config = dict(
    norm='layernorm',
    rope_base=10000.0,
    qk_norm=True,
    tie_embeddings='early',
    init='uniform',
    beta2=0.95,
    doc_mask=True,
)
Each number is 128 + 24 x the weight over its row's rms, rounded and kept within 0 to 255. Layers, rows and columns count from 0. Numbers have three digits each. The size before them is the row's rms in percent of the matrix's.

# layer 2 MLP up, 1024x256, rms 0.091, rows 33-139, columns 128-191
096:154100115149134116130116142118141125112119095134145163137113133086136158102160138152094117101128140130085161138081092078128095143110176146157140109105098127141078137115133126150124090149123113
093:148113113122118129141149181135124098098130149099131117121163114108157096143134108122187100044135130089125114123119126143110136143098154112152138126127109129155105087142096103155122146147161129
104:155090139126123164107151123111174111145150158132127147142151110138150116117146107148130124073095124118136130128139135086151132113109160137152144092089109111111145132086119146124137113134143153
100:126125104181130117119115133105135164110113115101153153127105136123146169133171159143132136141085149112102138115076091078136109125137168087132154124121150069104138145074147129126121135132144166
082:121120143108136136189120154119152102155128135127116079121138108108138138180165121127098117108114134111123129141144115143094127203132110096157158153132127133145121101127112118114076124151125131
105:149122140132096084131129122094133102100115136143134127121114151134107137146172165152153161119137135172140126137091148138127138141109159094151087140119115118145132106149087109110131140194180144
104:162151115099141157103125135121143166120178159121116144117169142139144109094112118118129086088154166114087108115109114114120131154126126143152112108144089158092126132153102130117163113130140139
099:152124104132143170139144150150148115138137136150169136148124123113134133145156165080127128122128124116152140140082125106136080123122123102130124130159114110118122149142140108076115121173133153
097:123132129119142101149138125131108107135131115149121151067151130102101150142141119109119147094133152147100119144142134148100104164098115099191098071098107136134140157155090090117174112133162130
091:116128136172127135108149104122141130133108143146138142143143141142121155115133150148120149149141128102130140113098128128161104127098118091094115140123108125127128109150137062124228094125164140
097:145087152124108147095110110122177114123149112142153100066120133117115150121159161105116139135159090168115135150127137109082135146137117138115131103135118138116103192122141123128093141122115142
111:143088134131100151184149152120125129122121122156160121130142127160150114115122136129151114132119139125110092128142129160122113127105141126111113095130116103108109124114042112118112110160156154
102:150115105119113172105139120099124125147123151141149126138126164137133148136105135166109140134159097116101147163167140129132125099150124141130131069094113119133097145167129117128123130114119130
101:080138133144115121096142125147104118151144140088202093144148160123137096117129119116148127130131083136133155142133125112110138158116117072164089162123100141098115124123120131134108114132128169
098:157110109123135157087147169099191149102135088119158114137146122159138095107148139126118161088120141077142066138108116181138134097114131124121126126131127137125122142107128160123128144112136119
100:130165125145126165118145130093160130194127109114133110113128107128138121095148090112135092111124135119096147145136136112148137154074140118139126135157123143115176116124120160130101129110161120
117:112121127130165157092136114077112104133145100145090137097083160117127097128156170129140109115146142093088112124136096128108129122125138131171106082141168147117109116101118130108138124127162123
099:201104083090171150170147141121115149138158142116103105163138125139141148116166115133153176089156105127148106105123108169144142119088153106123134160111096110129111110146101135080169130159117143
095:122100118154144130158098118063101149130119142138141130136099135149112123155131121109152158130089117121132107114108127159122084160169152091101122099125158118155114085114106084125122155096149140
082:130090109106132124135115078121168147145125114092145158130149145121161089086143100093136136118154146103110129092137162140130128158131124121119124111156111163107100150167110107119151113095095152
093:096105129112165126127110106093145142130138099119132161143181097120106130145151156115151134082109125106078073127161130159122124127102124120203115060119180123126157132128127119126163089126135142
105:128173111103137161148121174087126161101112122152175109116134110173154124114138124143156108122094121113150078128114181125029148114096139122119123105093127124147113140111138149128152115135148094
091:146112092113158138145130099164120145133123089165123119063152181080153142143112095115147138125105116113122109125141120200128091174113139104140130128156128112130131123175103104075144115104110182
099:111154140108098104138124132116149118118119113162140153092144131116177094154171123098145160127144155077141104112125120173110124151129084127145112116129171145074143100148113131106182132153141157
095:160150108099104108153128158139169142119124165123163146082158074097164128138135167124138133134121116075121087133159179141139171105111159136105135086104130126150111076106069114140127161146103104
093:135144113106151134155150141095168087171139116127129102127138151124142082127134149153092097105112158114101135157125118130144130132147153171151155111166134162119153076168075147155095121116127116
109:117161131101099172142154126156080135154121131130142133158187128094138121139143122112156119138049126129103130132131153093094130146114150105117155153113077111070148124156093149142101112149124164
097:110137152157129161155085157124146117136137099111151158131122154157099128146161105098111128118087166127100137144147113136097135166130156123135154140092132113153157125121118089113114122133134122
088:154128123114137118148150189134109175141110137168102122110128166114120154115125121138119116138160108100113129112116076118135127128118101131110104103092140139092145112118133098146135069137154147
106:149121107122122106105136146116132094093123126139117147143145129091123117139170114106128168080098101138103162133109095133147118179132124135154111154105099121105180091156122073108131117139122179
088:137130109116135108124086174087134127135113146107141090139119154118123163143089107115135142131177163124150125139157074127107092136155115104138135126104117119102120121105105148160140128125107117
090:149136157149136113161143133139122153149125145116166109076147113096131141133129124128089101129143096140109105127102139098127107172134160144170083147074155091121183065128099105109119126183128124
109:102133123160125127129175121101110147127145123102131128120148129158115142093112129170083136126136117093121137077111119096119103135107156131120098144118121137128106136123146156146138085206161149
083:118160131131094155147130146138113131117109125111120125119108102156154149130130118109106074072126096100129146150155123150086115085144142138145027100073118132106117151090120128112156138174148111
094:156133101116118116145121150137180155102154121123142135134121154144096142117108148129123130147141139141094104133136090130120092115106151094129131125148095107116136121170126125153146065150148168
089:158143128121092122131122156107096132131127170154148088137119131180114116110148163128107097150146079136115138118168180149157075125149129101116147113104130097135111119138114143134115108151161136
108:169137118119096134124150124109157123140106075154124080133157139133140108127137150127167086139127137092069158095110143084110138129191179132118136097153117114106139091122090112104108106179129136
112:173111094149111112147141149084155119115116161129117132122100121093156151126169101136152146127112122143122142170140143134150157113138112137125121105127168109126152132155135075128102092146133147
098:142137135127123135135133078127109124165109118154138097122167139171116098146143188147168153063146123100162117120135145091130129162138156108139128094097137111126134129131089158102134112139142124
110:136135110147151173095146139136106154140118141108117082130119124148159136119132147102128125118097129135108118127163126099121110121106138135108147085122122140106108101122128113126158120114124149
111:130108117152142133126096161116153168139159115128101127168144124095114124100177131109101098052060135103098125132165119137123107183131176144126138101113119103128112105138069126128141108185129101
103:126118126109132142150164143122153130124099103144125123083153163137121136097166101112154133100145118119138124165078160087086134189136114141121099158105142108157111121147113111113136140141142110
093:145142132176145173126099142136122134114114148146147132118159107113107162137152138100140107122121167111150148133133100119164115142099109112171113141101102118109104102173142166129115099132170160
103:131121142155103169168150139135103123123146134113125162122156137137150077098125173129113138083149118098152129125136114104112140134139134086135111133135106144153119099091116117155138103142170150
111:127111120123141131124114104137117130136129121123118098140150169089116168174156165140144170133115132125098129173150113129122121186120172120155099154077134163115111137142156099127137061186110136
104:102044091134127138127115111112159139114154126108144106140188135096110107095167175177141115080095117153107127157121120126168138112150153085118077135099094110110100129140153159119113105114111128
097:154156111116150107139123161120143123114118107169139062140100162108177112149137126145116122110111136113122099144144134155094144126171163132123119101088093124113133080132127105134112083107118127
098:173135139106078149137109120115129159109106144100141139162171096096164155125162143134139145110098134117105149117132126151115137143084121110182134143111141117108148159108139119109146121163204117
098:193092075149156110090154134107114143131138081133128139153175118122112140160119106149109126108106080138055126105145130124109103181148173118126141108127171120141095106155089113125110159107182146
094:135108106123077129110128144128139103153131158171161121129138159130100148132106138134119119116139084098142102120095143160125128124103128119135116090127119144115148125140116120133096116148100121
102:174132089111129092116086124086124132140114132105124135116140161119102145129126151098088128125072090148114110150116138160081133097101100098173155122120096140144162136081100157106121077150134126
103:144144115155137128144110153108100135094127126111159116157128166118138134161168191108118112106138097119151104126144105135102113152128138134129137148077102126117091124148132157054137121153146145
102:119086107112143115125090151081117123131123128155119104072136119099106122101110122149115161145126129087151116110147067118110145146157161091173099122147164147108136115116086145113149086108151142
101:172134112113123109127124171107150148084162137178142133137117126148128116120147134117080111131105084155134117131143138076165108103106140120145138105122180155150085142151125121117124090150121149
102:084146047108147109108151126140119134138154103123153080090167157094177108140121158112143102133092116125145086154104089111081121114149154092151133119126133117117136127147130121135128068145152128
092:106120126112135126139128109151117148190109162123168103159148158075118095131111124109119117119119132107121124108121141150108122123150148080130161153129152099113126132133137152109081111119183104
088:098117096168164105114126098151101128098104135136134154117165123151144125104122123131148116166129156111146133104141136090145135147133157105210119136122112104103138125160156093106144122130121113
109:164107127170138152198113164099128171151134113144127096137151081106111132131137099133136113109090127115121091183122147156123110150127118129143147133087126133102084123122057151094145133158122136
105:141121142102135185139070145137166091116095141138110113138161117081163158144142088174091116127169141111100105179149152125131132136119093119172104102145115138102134124122142156135154111076128136
104:114135093102134147139123150094111175169126140126109144163136115146095119150112108158130126113125149135117149119122171119114114129130100085155115126161122143121122098103105128134120118135108119
094:145118101118093105131143130098133122157101148106204120128113128188128146170123180133123136180105155130148122155109130119099115192125130147155114131131140143123080131131070102094155089115106155
096:135161132187116128129133110115123150120095157095101119157135120145128134123133144146157104124160133152091115120088152091148093103096150128143095111128105122144092155113125141125150095132134140
107:143134148157173145130115107113133126125116132091127150149123104112138124100190145109146144079136131122095124153161111135118119140097168128147093115149115110127101112121114149160114091130141146
093:155123142090140098162110130093142114118124144108131150142132109071114113138139113137131097087171116155126098190136118179148117124125164095132146143138139109089126139147117138129180114168118133
104:089109097113086168131114113109156100129164098114129146117165140153162123160131112114133118140140129104120129165161116121073092133125132077093120091092154147101164175089086125120152141107111129
110:139128123084110133139128160143135159103136129116137159074142131150130144107151097130155128100126097112136146124126131123138114220151112113096102145112121130109156083136148097090143114147115164
091:167079130133109138137063113163108117140129129115143129141132105087116134129133147183136133120143093130119147096123127152100143156098096133152148093144117128112174166146114115051156116147134154
111:167126101152142127117133164095117167117158138126155106115127114123115119159141125153126116124111122080125084148118102144112171140116122116111107123102134118089097131165137146091147083147141164
095:128130142172115117129096148106094133148107134114186127120152103143130154151140134142119152133144142129117145186130118113134108139130120130143087157123121142117135139131115123121109153164170160
101:154149118111140114131157141147147169123147194166145129116152118099118103138120105135083093109124142118183114187143152173119140127111174132090149080106100123129131104138118138142130096130110168
101:124122130151157129139124136059159134111122135137163120128155148163104118113125121132151126134116110121147031154048149113157072160130139080097142157105140130123123153115128146115163065124133195
101:109116086140120152167145145137110096140119113109173107076125121117093133141106159089109094147151139099112129115161130121085102183117152123121077113109174145107117114173098129128108159180131123
094:157134108124124145144137173099152107152122082139158147152167124128082138109097110132152097132164117113122092135138108093103107161147108118145071106150125140080109122111102152113173115105128147
089:095174109108104119126132174121174133139136105159155101106131125105179138158142133176116118125142108115140108127131107102102160111151129101111123112128144094123167110150173126131136131119093123
097:144148111144060160129160124098149120139120096115102124158111137128099126163130099141121149120123104083135117140146126097140151170110102152110100134129122154054118121121116136135157122159112138
090:118128114129104095188131117126069132110091107135144140150154119106106169123127124148152111133139126136145124146107102124163132137124154089158102143109143107115108107151112149143105125155133155
097:138142123112104121172122125109114113076129101116180126107172107105167136156143174103115126132103128114104133144127080149091148136149132106129132159096112141095131109171044137127132105141121143
099:129088120116096110116156098107122105154132149160128106091130139138182158114129123113183146154139085137066140131160094155142135135149132125119124122130161108101158103172085070172112101119129130
104:102153146154109111139133124121118132138116076128161133113122176116118148107141176134162144092124157142100096163097102122106084137141132086155123130113176119110136150148136115109113132105205166
088:108123074093114143174128117144115136112112104143101131154170148119143131127119116123149130098135151041151064134108156151161133149129096123142130130141122107094112138150112143155177109107139120
096:161085088187114146138131116145144148097129130149169094117147078153134132131127148148133115102189129156135094138078120106119127095163145103219122119171147131092104127138140124152137133160130113
105:122144098179159115127141126141152124143153120129144107109175111094134105127179119129126113126131125105150103152116107101084125155133129140130078131161129086102102122130133144134169105134118104
097:150125135087152135138147147142133130143126090113153099159144136132160142106207113109097121087159149152133139130135090173110141142133172148081163086081156119119098096110075090110125151135136121
109:142107129093111115129104143063095172139138166129132089107127142116150137146115107155162166088126129128120133127147120143121138129138122153152120091134126123103126098134075158149131088097128136
099:178099110116109144151115153138160168122133176142119136135180104131151124140128129121106137127142150124123102123062143133069161136140117143121091094111107118140116064129140150127150157143154116
095:122108149100075121145112129109119154106112140135139116108136139169133163126157151150153127141127131121085133162137105141151153133148120097136121084100117104107169122177077092119105125146138127
108:138107115112126140131120131121150108154143093126148115105181124130107094102115124153120151130141078100115084144102078157129121174160150129093138113142123147109135095168082130121131107148116172
112:102129140104109111152107134122123137131134130119143089076114177161097118111129105107156134140147165149134117147136133108127130109145126148105142068102199101144129103087144061150125075129139123
088:126087185143091142165140148118158167174130135127100123131126102106093165112151120120113141137110161141156118170084135116084138173110123091162141098137122116105130102088116082103116112135126115
095:135128124152134107149164172105094158082115146131196116130135132119126147095136189174087132120144112115125129145162142114139115135146120096146126119092103078128083116109124159129156126136095152
100:104143100081124108138106126099146126164132128142140126154174125145161164150140124151133104138108127125174123153120096107169135106109139114143069088099115112118084109105110125132116156142122111
093:113109142109137155112113152134104151114166131123157137166208101105155128135088113115128129149098120102113135126155130123101159172150131089138145125114140134125120126072106125126140105153125166
103:123124106122121139138083122143142188125118130146175136116139161140138104146129140119143101122108134103141130170126158142107119159125155120155114114104123123148174121105113085117138124153133123
096:164103122116100169145126106105120123142141140128148144119123107189155078103129129105144116146136143118136085126166113126127113129103153096138073115066089078114141103126130110102165110107108176
090:127114122130148140094097111107138132115175143100103122142139137114143152159138122149114125114107164100140112156157102141115121102130151134140126133120111124110111121147130127100109136146173126
103:116156099130103195167070133117133112115157111140192161120188154101098146126112150122131142103091100140110125146122127135150144127094148119153089136146161128123164067158095145127118097116086138
102:147142116092110130130164108150090128112100146105117106146144131127133145193176097163125100090105083100085129159164144075161139163110178102113079137094102118136128137170103115155162148161139140
104:129084154138095117118142150120117118146134139116147125081138141120106161112126158114116134108161118166114152134114159159113114144110139126150101094071096113144112126127105108076091095120144187
103:129099135126120113098131102131100140112139136105124085121108146143109106168116113121114099141152112148101130126103117139142100153091149132154128142121107095143091159119128143089110124144125165
096:197126037116083194126132142107164137111121137143102136159150105132187112105131114130099136102136109125103123114147142132098151149142148146094075095134110112135071103142101123090127140108157111
101:121142160152183137143136115174129173166115107139134108130124106121118130133161133122148135150103182111100120166119132165158123172128174075105139072117102132120128128106129127132153124111110183
108:131118057119104130128086139102154118129108143115133130136130123130183166119113131129131169108128136102134091159093130068095150153147148135135141107101150131116142120116128119149132116071175123
097:130111127115080123094165118127177125120106150105160137124122126154099095167127173103099138122139152120124148149076127134141140152126120107132146121137074098133099156143094149103113138102086139
096:144084119126103129139158144147126133165158114134120086146123128094104136087123136117139085111094098136089134151134145146120136162147165138126147131120112083130143102146132087108112111156154113
092:144097120091105119133130126131153104139158085111162127089109125123156108107136120126175154137117124094153113122148156142119119145128145128142127148041129076091123115159151092143144122121128132
095:168130123120083173161109091120138095115114088141157148118118117107124189120140125087136103136140102125130138100131119118096122117108145118111151100123128145131163145107135125130144121146146142
097:160111150119173147131126134141122142148085145156112124064115134143125117128128120167115139121146099110107083157156142128159111120101109125106098128145096112133102133134111100105151146150153120
# layer 2 MLP down (transposed), 1024x256, rms 0.0799, rows 33-139, columns 128-191
091:137123126142157102153169134150105146139092086135133111129133166128107128133166114101135152149145101125136134153138108161103120138151160107144088159058116125122110140134108100083110139123108161
093:110156130121134151100134144139125184080111129177095105134125152078128128152123133182123144183121141143149144121106094127113163118146108105121101130134128126117122109117170120174120071115080110
104:133084122091149150121179101164107122118134104081146133129107159090124125178147141099113130147134113106111068124131111136112121128134146113121134144141146116112132151107158100159171169071141117
103:130097187095151146104154130161130148152144112134116112161110121089128103122181079166099087107180178193099096139137144131107150125102123095115164132116140127124090137128126098143108125066171141
072:132134105119157114083123096106147110158117128108138149171136138144093091065140136139150141144102129113166155134124128114184134111083171114102111126148136141130177118131151155129124096108093096
106:129170067133097163106116125117145177125137123125161146121140166143116138099137117138127164131151139124129138116149094101159131123128095086141140132134162124125142108079097113155144123165108116
112:137107181131137158151138109104171125120131133141127114143124163101141098127159090125160129103114175078131113188135083132154131124123108125126083108117090103142094112144131152116135126106119136
104:115137116134123065146117149205065130138147132105169110072105127099150161100161103168056098142162098128121166097127107116129169119156102144144110132106133098134124109088105112157111141135102149
099:114106153133137153120132140143116144112128128134112165109111109157146105129139147161106107105155094101117136161139133164135087135092129139136094128100109129124123118087080096163145123112167140
083:124144125105189141108133124154144168117117165122145122135127088150163128124136116098132155118137077157108125120184128141107141153148163147166125112132129092112102114132112134159079138108095142
102:137104131160119124150129118138167093130081126118136110137152141123142095123140148130103126147133120113158147130164090119163125170116155082147211149123163102113116104153163132116146168153137165
114:101130077117131119096106145142104125115116155121109159073117154112139174112135157164116157082135130110149154166137092193107110109137098168105134156139130161124111116139117160139126150108126119
103:126122081156167135129096138131087141124153095158135116132121149130136120148133132086140129076149122088146106121133144117133113119117127090155143145091158143170107104111123143139151106158182117
102:181106126184128113110079143097114157134122139153078190117099099147147114130119133118162095165101136148096099092086095162145174129167129143108133108120130111160094113117164098111145136092138153
101:154102141113102102143143133132099112079126153126146165144102154127119143136086153135137097128061145142101174165148102121154132139138119134125134174123169106132118130142122086152094145148115111
100:180113149147091093170135124128124147113119144140136108112136130145155135167137151164161126083168134127106099137141116128117129118177089150124122142120152078121166155144112159157103100135070086
120:117153145116129153168101141113117129107137133108123135113165169097149097133161116099087103162122179139141112157159093115086137098130132156125160142140140093132135102110129142146078140112113123
097:137137136118120102120135149121122130140108123125120163112162148140141129100157122180125167136112098070162080146117133183142165138151141134111120157119147108130167129152131127087138109130123109
095:129117176137146178140134135151109088100133138103130131115117126102131135120150106148160123093153141113188120147095107108126115112141115129134121128117091140101178102148115174169123104127118092
086:162101151140144145120115139171129078166108153125127145126099148135136108165103125139141093151110126201129129123139075104062139119139152136140120135097124091094138152108128136150133128120120159
095:156127094175147119095153092130118122118129094118113169131100126142165129128170132116111163117142187129128134184113134117131103116117168117082132151108145152124147177085130085085133106100137179
102:091132122141098086145153146130149114133157157121137119125086136075127126098094119103132163113203099139103117107127096110108122161172150124147111113156101135098156070148116133111078157120109132
090:124154161152139134130169136133103119153124139101124165136084126134138161164137189146148082137166105122149103152125097109128127145115118119144159122104159169131171136096190151152147087142110107
098:208140122161101176120136160091103124138131138084132086149133134111162159142139079128124076103168121165136145156110145108127129128138148147124154149129129091111114134060119137154125082117132153
097:136130120170095068135175153136105159103122128141151086107165133140161146168129107110128126134124082114102130170123152149095146086115086167135101092125124151108108145118111141123099104162130118
092:096116140133103129121123120170122120136149130077072102113162144131142143149161134103144118096160076132109101173147110133128131176120102155142134133141133147098142183100105137111119148140103120
105:113117121149099124109115121088123118123138095178178113130100136129149162120139133144125068112162123120146154119062103156117162133088136131112154116124178125123122109131149129151135118118162085
098:107111117165157095126103109137108105129100128108099146098121109138148127115134136128139135120176134155167202101151106145133105083145109127132091048149120097097116144089087165102116152152128121
091:140124059137113138111104117152144134141136148094104139146138134106088154129129149109130106129149132138098150124156136129140121180115158132118128136145118121159142149171142111107085122132106133
107:129093063123148112117139112138131116111111157117132102145170124141097164144124088134133142132108135160149151101126150078106144140105098106113132132109163160145174113139153133138106126096123095
078:136108134107116166117124119128121148100114128085162116119139135115099162119168149141139118110064123082107095137129170123185148146141134119140090149125144142170134126132140123122112092106137141
084:132114134166113118134119121110165132156097153130122137122119131114112129108166126161147163112134133083150101123141184130158136144144097149124203123172149157115144150132132080091163145164148137
108:136133103130110125119137143140140121162126152178109118151132106097115143156129111148163128155114163134135122169130090145123117125157117130112155126153139172151104147166137115084128102121151140
080:183155120095144136139124128112130162179091129139146104112113131082117152169104162143130143188140184063103131122116152115138122148106101094146180119124118146133085119137090123097112129115151129
088:126130131121168149118161118121137110177123180125158056136137098113112088122116145114109141125090103123116132145107137123104127159147152130138099108168132126127120102159135143079108140105137176
084:086104109102130133128109093163123138133121123089159176111103158062108150113104088103153179134120173122118120172136122111153141151135117114115105157139124168132125180114150147105139098146056082
111:134140157143138144106088124163128106118149122112114138095138097159136132183090104100134084144154106120110117131194186107167113144098132164149111142115145124135113105095124085142079121132109145
107:133121116129110135139176114129157105103131119116140126128108129160122108131129129150126102158140197115128113105152163101094125153132164122124138146128083105100096164138079164141109174067166132
098:126120122142120114132141166097092171129136169103111151101121129118128107080122101113097125131159110128125143154171115101177117163145111159084131170141132107079109138061119160146130132184107173
112:122144121098156111080151123194136120130135125138157127108123096116114148163132132158121140160172084114162169127103182089127140153132079123122183153158121130130136158114095147122125099128168112
109:128133135134157107110146136113112158159147130097148110113136130092150155067102139106112117101130145101103126092071127116132149145116126098115089166171128141174162075083134127103134133135094132
103:135105168115122096078110124127143152143098153099152142086135101128111112116113143163130138160100074134121138145115068169162116119122171128158118094130116135131149143133121163144115130145088117
102:143149104074149097117099079125142107153144151135133142119127135128096096113171103145132151159165138097112140158127149127115096142136127078116169142119149129128113108141118089094093177129123136
108:108149155087138082117089131154126108122177167148139088097135139097114118194115121163165132140104113128109144110142123128157097083129068148133134112144132145119134193149100118114148100117141141
116:127193131137166157139152144135126105139133105126143117165167140180110118184136117129144132061135111073116088165128161130162113144158171108136138114133111115116115099125123121150144139156157129
110:088151140108129138148135137160137120138121089106154179127108087134100113138139111143135140137131129147073083113116154178120138145174099099129092158095129121179124114173139139142113093136139098
095:087137102119106154115127106139162114137145105097094133144130111101119140067146109110147115090133149108112160117121175118106145143079123124122154133161116107121124190141109108129174150080165122
100:108161135124134114151121101169112101169147119100129123132142178144109134138118121096131107137112106121165101162156089068115121118095082106157143139115105094131139158129110127118123145150141094
108:121140138108140120129103134135096108171127136125183148161148154134118182131127105101123094173072115101162157111119143102127120139138106101105133172137122113141100159134132089125082162106119132
093:102148137141108126095153108124186152156108135116104146125123116093133118143155149105113142125092111161122163145198124096163159127106131167149094123092137140138096119170147148120087164102072135
099:126125075158128156104128106138111097147135101110143113102181146171145119112139100132207170129173137105139122119147123127114115104159151182113155141128108105115142137175107138108101115134099131
107:131138154101136103090135169141147135159098136141155142135131111120145126112131167202114118147132096119116137123082126116144132082195201117165117106171130096079122154113103137142110123105147096
108:148148161108145150135133150102092094130123083114151154118156137105135152126125136124102141111129128142136180127128147098095137129093130087080122103108181134152123085117109120113167150121145154
098:158145076121137117113140135162135178160147106135084180143146133084121136143141105109141109108147116092119152125109128131078107095133129119111115139129137163162116124116136196133099115132111173
104:159087190128114140175094156121133138142165134084112134115059079133078169140130171111107082165110151122135109121155156098153119158100118193104093131126105115090115201121135148146127155121108077
090:157063124156155146104108109127125125117109101137110108150120144119078140150172138114149140134133138128146115118105144148124114120127123138132124115090172131146139120182147120161154138122110158
088:160114098154108134111108162115156174114125177134133149163097130164120151136104127111141152121134126099164140141141139138106106138114137103090119097170158135126156092146132122171093162124173176
112:096144135147137164131101127106085123138143138139118122104122151129168138081124165100169109126116118115132121145160056142129105149104133121164140141073108144150115111167135094141161115132130159
106:133151090131153098164161107101080126114136123141100142110125125159138128135113139089158109142115130121116110113120113117123060145119162131102072145147148133138171115108105127104103089143104145
109:093089146105117126137151112092169146131100122128121208121138111111110077158123124122137125143132129167146139106114127116138131133124138089120113135145113128128155126138163096130146140129139120
086:125144149131136128119111122158129159098162077101100131124175104101148114105101131143142140089164117105135151113184147139156112098126131107128168110117114154154113168119168181161085130144156101
083:100122154092127142109148141140129132108161128154132124086135169110147096132087108129069164143115117095116130150168091146112137139191127090153127131138149145088140090134097142175143159138123116
099:106093121109121095147138151180118094127143146107091131140161136129105138166100094140092140140127134145092110118083153132149147137135130107120160150143129151122136147135060128135147141149158134
090:123139170126128139133103122158110113113135117122094132115139154149114137138130115165128162116112101075114133126099157109158118148110103066146126165123126152112113169126181115108131122124134139
104:134127153134152120115134136122112118110104110134111091093072156095167083113174143150109155077144109104120120096077135123080138084128143110160115131111086146153166095121139119122145116121095143
111:105123142142114086121126130165082102136134115147140149106129112124145094134112134125139107117138121141052126127151156097121118131192147137127100063145157135171097114141140107105151144160136113
088:103151118145187135117160130137130105123131118092091135114153155121122110121133100073110177116134126137135142130126148116138121105182104111139123098087089137124089165132111163126137139117146120
116:114134176141147137123149124155142112141114097110123137150104151106095141129145127119111129088178149133104099122171141123098112132124108139111153119168137115136103101129116105119136159126130063
091:156125092092163148099116147154142138149109115116093125121116124135101129107143125114099145085099125151165154122132159139106109113132121141091111116143127171136090134075148120114126123138108113
095:156110097135119105104127103097129088183133125106081093160120119145115167133146108090160146079126094135113165136133102078107141134125136132100142116153178151125142137128127112147126118134137119
095:124146112077153107123134118145099127135098139133121122131132143142140082116109123136138159117133147116142159125142136134113142131172126105181124108132145143122118150109144182129131122120107129
100:155108098131125176094117150145170121102125116092119100168122110131159127129164120101117125146145103143119122107105128166131165157109119158131162143103102145174121114151154110129114069148088163
096:135132102126105155097165110107101155146099106141125123136141167090131143100109147128114156120130142183110133141109149136142110099121126124163142100144147139137102119105058119088171123150113116
079:124123126155136167121161090142140126129126112090128153125167130159059129109110110130110127155148111113078131184127180129147137118109111111172106128086105141091124185099120128128151117153159153
099:127098134106139106152122130175120168154121158107135096139125139095117089124106150165163121142155141178139159126140126126125121179111148067136135093091124121160144117108123105136117096089131145
073:155126126132179184080120144137180126141137142115121098120147149158166097126121138131119148106113121114118105080174141140104133121157095156085125089143126114118145117122124123120156114113145088
098:135091154092107141125131176147102137142136140144094087150082146129152091152101128171164138119119187140123094091107114110124117093140170125152100101143122119149139134138095090138166112155129104
097:111127120147169132134119128145112147102139109101122127092168108095113152154176137106122129070120162161149108126087172116124115140116092182107139093107094139139110174131153170082136152120174142
104:129112158153138147115125139139116127114136150123136122130105143105157149136166155151117101137135123108109121143117126144162155144128120130126123114164123122125190153138141108117132104133111112
087:123178129137072123132156149126159120142116134100159144114124118122145137100125156131145070105125108200111148103144096203117083083124152113122121115122130159159147126123099093092083120155158166
095:131134148152145135139109172115110139139142160139159128121136166155138166104175107108127138092149119157102170095081148109136120128137130136128144137134117153127156125146119124100123148136103117
105:135138200120110140115105125145098149159106148108122130162114084173120145133107124150136156152158138134123109103112146127157117105118118081137120142146131127118085123138090078098110132140106142
092:129156116138116125116119139172111138103128126134120141125064117128137110101143164111136151117154125141147078093162150135136132109183129101131104126150113187103113148116129136113111131180185115
107:197125132097097145142160163135093130152110124147085149131097102168139118113092101116121144124135163111141107112142156132147148102091116140123095130146093150116114161157118185134123120096119136
099:085129100128143090145137138144108139106154172128170099155111105110096130116146116121132137137100138114130122110093103155141141108134121146155112153154135125167125132135111146103117096147128132
097:104128096151125155096105119163087175107121158123124126103135129126123133104181083149120150092140171144143119133136121168128160139154145072115094123121115139124103124173111145136121123137135106
106:157130137159167152124144128116110123108121108145107155102123138096132144141134118132068124154122136141135109123120173111172138120096078089095083138138101145139090111111128148114121147132144107
100:099070092107117128106125134121080098062084125130133134175096133103130091114133153109089151082134119124144124134130171099180129091186136133140120144137105134104140159162138112131120144091133145
079:132138083072192109149136149157136126114090121139128133110170136150105088149081126108106107142104123112169148089115084157142117152128113140105088115121118122146132102140132157142163137113113123
093:167128114073150122138121116109153145132144155142125144132113152119151114109105117165119102134107157130113116127117109137103099087125102130082114122088173128083113131148098077138089118113109181
099:114124101138112160107134087120124158112110166142123115135103146157146111136163141123157127110146112163111166085098161122165155132135127109100085128160130138110179130128127110156161134128130151
094:123174132124192110127125087114111113117137134138179089122151125138098143113134125133132134086155130089164104112094142130108118102110129106064130147152101162134135125157141115125149114109153143
101:107160133121116136138128142117124118126156092129168151136086123157075141123098121117139120116143143131123152108101129143091143141102118126121105176111095092093156127142133091155140143104157167
100:150121100143158155118145153100135168117138124154078129135131092099144136160137127118094170109121110122112143142126144099128112137109142120056136111117096159101142155114133172181086131141085100
087:121142131132128134157104130117125127114132181142151157125168112140125134126107166108116159129174097164158112088135130146100101133109097164151106096137129156167109104114128135167103098112095117
104:112184136127121135088114136129142131188123111126149126086063124116124148170177148143116115139165113160113154121110156135088142154132126135122103148131122129150130161135091126121099153138141108
103:109151117124116113107118141142171143133122064099149147108151087139144134081126130175146182125151103111110141128142173149116157149161149141129146104139111143097140143106113132128167136160121141
106:126150107111102124133131105139144132128132199118141141112142093156120139114184142138103166172085128156170152124169120133158145089130150113084149138132133069123125103143135139177117096092139098
097:111102178136150148117127126140109132119099121110137094163112108137163107088149114118139092147107151097146112116171142118078142101100152116127114089147145126086198105132154128175115118124108123
104:110113201141150152118117155149132104145143103102140110086167112166122164173117139123107137141125106139185123135097087168149141176151135130148147117149164116145176098148125104125112150116102139
096:078126128109146173124142137122121144119108123126138116129139109168168101128153124118126137100112086142129151103100077099159155130108120107123150118130133120094148118122132148121100118134123089
110:134100158133097160142159189087150141106113156123103120117105148130091162179148119172106157122111115086126098123126119127131173121116131146142121099119156106160153151145140173111125145135116082
090:139151108117121136170128144100091132089162151089108105152149146129145170126133092113136137119156100112093100128126114116104116136120100153165154076084145095146120163102154131172165106165156164
098:092132102141133114098142132088148126138143076107125102126138107163182101125094092119072118125163140117108154154133107119119110109119073112085133151150106135101102106123091148092172173111183094
110:069118147108119102115108153208127110188141107115112144110133124129104093114138093117117128157117083136109152120124145141132106123161155098123124154112161124118116146144114139177117137099137128
085:120146143123164100117145151122138135161122149082116135118133144114161133081168127163137108125146146122105146121121105129199156135106151151116130131132149160135149107132117124146140107115133106
107:126093127132153159144100130114135108149157101088094098115143179102164105132117127132102138133083109131117127124156178121096100128135131129122118151123196126154144102118138140124129158166110112